config.yaml
norm_place: "pre"
init_std_o: 0.0
lr: 0.00155
decay_shape: "sqrt"
final_lr_fraction: 0.0
doc_mask: false
Each number is 200 + 40 x the weight over the matrix's rms, rounded and kept within 0 to 999. Layers, rows and columns count from 0.

# layer 7 attention value, 192x192, rms 0.0349, rows 177-191, columns 0-191
155,241,218,220,177,260,211,242,198,202,277,208,203,181,174,228,269,167,266,218,254,174,244,172,222,148,209,187,182,185,163,234,170,219,211,242,198,160,188,201,203,231,269,176,164,274,225,254,230,224,183,148,195,151,197,245,209,245,204,189,181,241,197,188,199,172,237,276,235,202,215,173,174,174,204,162,221,203,181,136,223,180,200,190,162,224,236,189,162,209,175,135,215,137,193,106,196,107,194,136,188,141,239,229,226,254,177,252,213,202,228,267,228,173,152,303,193,156,189,152,134,223,191,241,171,177,215,153,258,155,165,167,196,124,158,177,131,242,141,205,183,247,208,194,210,232,239,182,182,208,146,241,183,194,167,268,156,229,185,208,241,208,251,163,214,218,195,191,269,235,192,183,114,187,180,221,213,133,165,208,192,143,265,190,193,193,146,226,148,222,160,242
241,158,252,222,164,182,181,174,192,166,193,233,160,199,229,145,148,183,219,221,237,153,161,153,205,283,142,151,219,160,206,274,145,206,181,171,212,143,176,225,238,177,222,176,187,246,210,206,223,175,206,200,283,157,219,241,164,228,129,155,179,200,205,163,286,189,145,178,134,204,218,133,237,230,111,222,175,172,244,182,201,128,177,197,223,236,177,184,227,164,226,261,204,196,196,240,241,259,92,237,167,213,205,172,166,215,191,192,272,203,120,182,191,178,165,208,201,219,171,151,177,154,282,269,259,247,207,233,186,164,200,140,206,165,201,214,176,240,223,149,289,234,118,192,226,190,112,239,273,134,188,169,214,165,214,264,176,265,188,207,255,187,223,182,255,191,150,167,201,186,220,149,260,246,261,223,229,194,163,195,210,89,271,184,220,118,217,240,215,204,238,193
187,217,230,175,172,174,249,159,225,149,212,150,158,173,146,232,232,213,166,110,187,107,125,189,198,198,157,207,181,172,187,219,191,247,205,198,235,96,207,184,187,149,179,180,162,199,205,222,220,189,251,158,200,221,233,164,210,224,248,208,217,214,172,262,255,208,223,266,211,231,221,235,120,143,169,143,218,198,178,144,272,186,227,193,188,175,201,213,207,209,265,201,199,207,203,253,243,166,272,224,173,237,215,176,91,160,271,173,255,233,213,256,182,158,112,190,197,224,114,208,135,252,170,150,194,210,216,212,160,218,244,139,216,210,208,230,198,218,230,196,191,254,246,217,173,178,230,202,231,189,226,191,187,233,98,239,151,134,233,161,114,184,146,132,207,260,178,195,224,159,234,175,223,254,200,196,156,213,248,198,158,143,180,272,207,214,121,200,239,223,234,176
177,248,205,173,198,184,225,128,241,216,216,202,239,239,228,295,194,234,217,157,209,206,272,124,118,152,193,220,178,139,161,144,244,258,197,110,143,237,132,239,177,212,187,168,234,204,244,129,230,228,177,206,155,217,159,182,204,186,208,203,240,184,191,206,135,244,178,198,142,209,210,175,151,158,217,232,182,153,233,191,235,232,221,103,185,196,181,254,176,161,250,293,183,193,209,190,268,176,191,210,164,123,128,238,166,238,222,208,167,148,198,252,207,104,169,218,153,215,243,214,192,223,249,197,201,203,256,186,179,234,250,194,165,221,154,271,279,206,221,175,237,246,129,196,248,225,188,146,233,238,203,218,172,238,185,124,256,156,211,228,257,146,146,201,148,203,228,218,154,209,157,242,189,229,258,217,197,221,202,236,202,263,208,232,191,167,184,209,165,197,194,190
176,175,170,197,147,200,216,155,226,250,153,171,159,192,268,208,220,256,225,185,198,201,214,228,230,144,202,195,218,181,171,204,252,207,223,259,149,198,203,182,146,208,222,206,232,144,156,120,181,153,211,292,192,220,181,151,139,180,204,226,173,190,207,180,210,191,186,202,132,255,174,207,216,193,175,197,155,172,244,191,186,295,147,115,210,181,163,225,252,230,205,225,177,210,248,201,143,220,209,195,262,225,123,245,233,232,272,139,205,233,196,106,225,224,112,237,205,241,159,203,187,195,203,218,189,277,215,205,209,225,185,251,148,199,282,137,251,192,237,199,168,214,205,222,163,158,180,233,265,246,191,219,149,280,195,242,137,205,245,208,217,186,314,192,184,158,158,165,187,269,240,200,212,185,201,193,163,183,170,224,247,242,237,233,231,176,177,191,180,198,146,151
118,227,239,224,216,227,238,201,119,287,272,191,222,192,193,172,225,206,116,247,165,224,146,205,119,176,205,269,156,249,205,252,226,181,184,201,150,212,193,153,171,213,207,179,212,189,171,187,252,227,191,152,210,197,181,193,155,195,201,220,209,192,205,128,242,240,205,195,224,201,179,225,223,217,208,214,233,169,194,227,118,155,162,195,167,195,193,309,232,170,150,249,143,181,196,144,218,241,209,258,227,164,223,262,172,190,152,191,234,175,194,299,229,216,280,260,177,179,188,131,235,266,276,114,174,209,168,294,260,212,230,179,263,189,197,184,165,185,206,171,170,222,255,184,159,236,170,167,194,191,189,211,169,312,207,208,265,181,232,221,193,137,166,226,165,171,209,147,221,169,216,222,243,143,239,265,187,202,200,219,198,261,227,214,208,246,159,187,138,262,198,207
213,151,111,171,180,251,226,222,161,183,208,194,264,279,233,203,221,148,204,194,238,188,197,185,232,185,165,186,178,189,213,146,149,156,245,184,253,192,235,207,163,188,245,296,213,235,194,194,239,181,260,248,158,185,219,182,262,134,203,203,169,237,245,147,249,166,197,209,178,261,241,232,233,174,213,171,201,144,88,239,162,199,172,182,241,247,164,195,217,302,239,221,246,208,171,178,217,235,171,250,165,139,210,196,242,246,254,238,181,235,174,188,152,213,234,216,215,111,167,172,206,203,218,250,172,195,209,237,155,189,249,211,274,222,194,235,184,241,241,226,197,176,179,227,217,173,155,157,160,224,276,183,152,164,246,197,185,234,203,222,163,149,246,265,142,236,187,262,174,133,169,122,238,226,221,243,96,237,164,158,232,205,185,202,265,220,212,224,148,191,195,151
250,273,155,150,282,164,171,199,168,187,237,238,188,217,156,239,251,241,203,289,166,199,176,208,252,163,186,147,247,185,226,225,234,139,198,153,167,183,149,195,225,198,244,181,229,225,192,215,209,288,208,178,261,193,214,195,172,85,206,207,254,218,228,187,173,208,187,224,235,198,241,197,207,255,201,254,185,202,149,240,192,211,186,235,124,156,138,202,228,232,213,217,196,255,206,182,134,209,190,158,209,272,144,206,185,173,177,241,162,151,211,150,143,221,197,197,201,245,156,176,206,211,173,242,170,226,182,218,174,238,220,229,193,209,193,226,171,176,249,234,271,245,175,207,251,189,146,113,204,210,261,192,149,202,200,162,173,93,263,217,211,213,220,193,178,194,256,201,206,191,135,207,220,181,216,236,219,177,185,172,182,194,273,171,213,163,267,183,221,201,211,214
194,271,262,224,181,182,178,178,134,243,191,176,193,210,204,204,186,197,177,246,210,136,234,138,226,200,195,145,166,169,175,118,207,185,236,247,180,204,249,103,262,173,225,263,262,195,177,166,214,179,177,118,184,120,153,219,215,190,192,146,179,197,177,173,139,184,168,146,191,170,235,232,164,205,187,184,205,206,180,219,152,144,257,226,166,141,199,184,207,221,247,177,240,221,182,255,205,141,212,187,213,260,209,216,194,319,147,158,218,188,235,248,237,212,176,170,270,252,191,181,168,216,216,257,223,201,157,126,104,180,213,220,187,225,165,75,203,158,201,220,191,153,186,210,165,192,240,188,174,248,290,196,244,163,208,154,287,203,163,200,220,192,175,187,123,174,231,219,222,167,208,212,263,173,183,217,234,245,226,188,194,168,180,166,174,170,223,207,216,214,253,130
218,241,172,239,221,211,153,162,143,207,175,270,203,225,221,169,252,167,222,206,205,196,230,147,156,176,186,157,248,189,195,223,231,219,233,248,152,205,204,179,217,233,319,231,124,224,206,148,195,249,220,181,187,191,232,165,238,199,203,208,227,204,221,261,202,228,249,235,214,216,226,254,195,187,226,259,224,134,190,206,202,215,240,128,208,272,202,144,192,222,211,226,222,228,158,173,197,147,154,133,142,207,168,218,222,204,210,178,201,166,232,225,212,185,182,251,256,175,154,165,211,177,225,217,268,159,216,246,219,146,202,134,228,359,134,225,175,200,131,216,165,132,155,201,160,208,240,72,184,247,111,160,212,191,160,145,188,236,168,193,124,199,125,288,243,199,70,168,191,195,190,212,203,217,197,248,163,195,212,207,243,236,254,228,200,227,169,174,212,179,195,203
263,201,131,231,200,204,184,262,205,268,204,226,176,216,267,230,181,123,233,217,143,240,171,165,247,204,187,232,171,180,222,115,226,232,227,246,268,176,223,211,202,211,240,216,191,225,244,159,154,255,229,190,180,177,209,162,196,175,205,199,189,166,279,166,147,194,155,173,166,179,192,195,198,204,216,171,203,190,253,184,149,249,297,203,203,227,252,152,272,157,172,203,212,199,209,165,160,228,173,248,164,279,213,244,169,213,239,213,239,163,161,205,219,217,243,169,162,198,196,182,224,176,245,160,219,220,177,162,164,197,168,206,195,119,179,193,182,199,166,130,211,132,176,208,110,154,211,170,147,173,208,204,166,178,161,223,144,196,264,252,192,154,241,225,185,183,246,151,191,184,220,144,242,230,232,202,251,213,223,185,175,173,247,250,204,120,190,195,267,209,163,190
226,240,239,175,171,217,168,119,203,210,209,261,211,296,146,188,190,253,144,203,215,167,197,187,190,246,228,239,228,213,192,218,157,181,246,150,212,223,176,183,193,189,210,132,190,184,215,172,120,180,203,222,155,229,160,141,155,143,244,161,168,198,150,205,261,204,120,116,162,239,226,218,170,168,213,171,243,213,183,175,213,212,218,168,180,199,205,217,158,190,273,237,187,203,209,198,184,218,160,251,148,199,189,155,245,212,172,295,168,221,193,149,266,215,247,233,246,210,193,260,236,177,207,251,231,222,121,186,225,190,160,188,252,221,160,181,200,232,200,181,274,242,237,154,121,173,204,231,246,237,194,233,191,199,213,260,179,168,220,273,164,157,157,244,238,233,231,183,220,119,208,246,172,197,189,146,205,185,219,215,242,132,227,145,223,204,123,139,243,185,184,211
178,247,243,251,227,297,251,160,196,219,131,142,177,233,235,168,191,162,228,179,178,175,205,209,249,197,195,243,177,257,239,239,146,178,250,239,197,252,199,167,276,164,183,190,111,170,202,217,155,195,226,152,131,213,137,173,132,142,168,272,250,206,202,245,210,129,174,224,182,218,159,185,175,157,212,208,250,215,180,182,230,216,175,220,312,128,179,207,204,129,175,304,266,193,230,172,181,201,193,176,191,238,209,186,199,156,178,184,258,149,241,148,170,145,168,195,234,206,167,190,209,177,195,247,258,189,157,182,223,130,222,150,183,231,164,247,183,211,197,243,174,183,162,270,212,186,156,170,184,215,232,166,263,225,177,245,220,231,182,170,257,197,213,239,139,237,135,253,168,191,169,180,291,217,208,139,244,250,143,266,192,231,226,238,230,167,251,151,153,224,180,174
161,178,220,229,181,178,151,136,100,209,123,171,196,217,191,191,234,165,182,176,223,267,245,220,141,223,148,205,241,185,206,235,130,155,232,184,192,169,158,225,255,283,133,205,159,202,245,202,208,174,177,214,216,182,159,153,201,222,207,205,195,242,190,214,204,218,203,234,194,129,174,204,257,193,293,173,178,186,208,125,279,202,188,191,115,197,214,203,214,209,210,179,232,205,200,257,155,169,274,197,141,198,222,191,208,234,292,166,190,149,203,196,253,217,263,170,180,272,141,193,186,221,158,225,159,196,212,210,160,214,251,280,231,196,197,158,151,202,175,271,163,182,186,220,173,222,205,174,89,223,217,217,254,190,235,186,202,209,140,263,162,226,132,212,175,214,238,181,162,205,246,149,235,180,222,200,143,169,220,145,217,228,250,174,186,147,188,217,132,213,170,184
239,88,252,233,226,267,175,244,215,238,246,216,174,282,185,197,164,228,108,252,219,234,208,220,246,295,194,187,231,137,201,195,181,182,168,212,104,195,229,247,166,306,231,223,249,207,226,172,152,194,220,196,194,193,201,206,210,121,213,207,224,199,152,196,251,200,246,196,193,242,226,193,182,240,151,194,235,182,216,166,141,230,242,257,232,230,234,200,232,248,288,140,271,209,152,261,259,218,229,178,135,224,182,199,122,164,147,206,150,199,204,263,156,154,155,208,153,190,185,188,276,108,210,184,198,212,251,147,181,159,192,200,187,171,227,194,166,235,252,175,198,170,229,156,202,139,245,187,156,274,246,164,194,239,184,93,172,160,222,190,242,210,219,112,277,158,178,234,251,193,125,216,218,211,236,163,209,190,170,271,182,230,219,196,130,180,215,203,190,235,163,196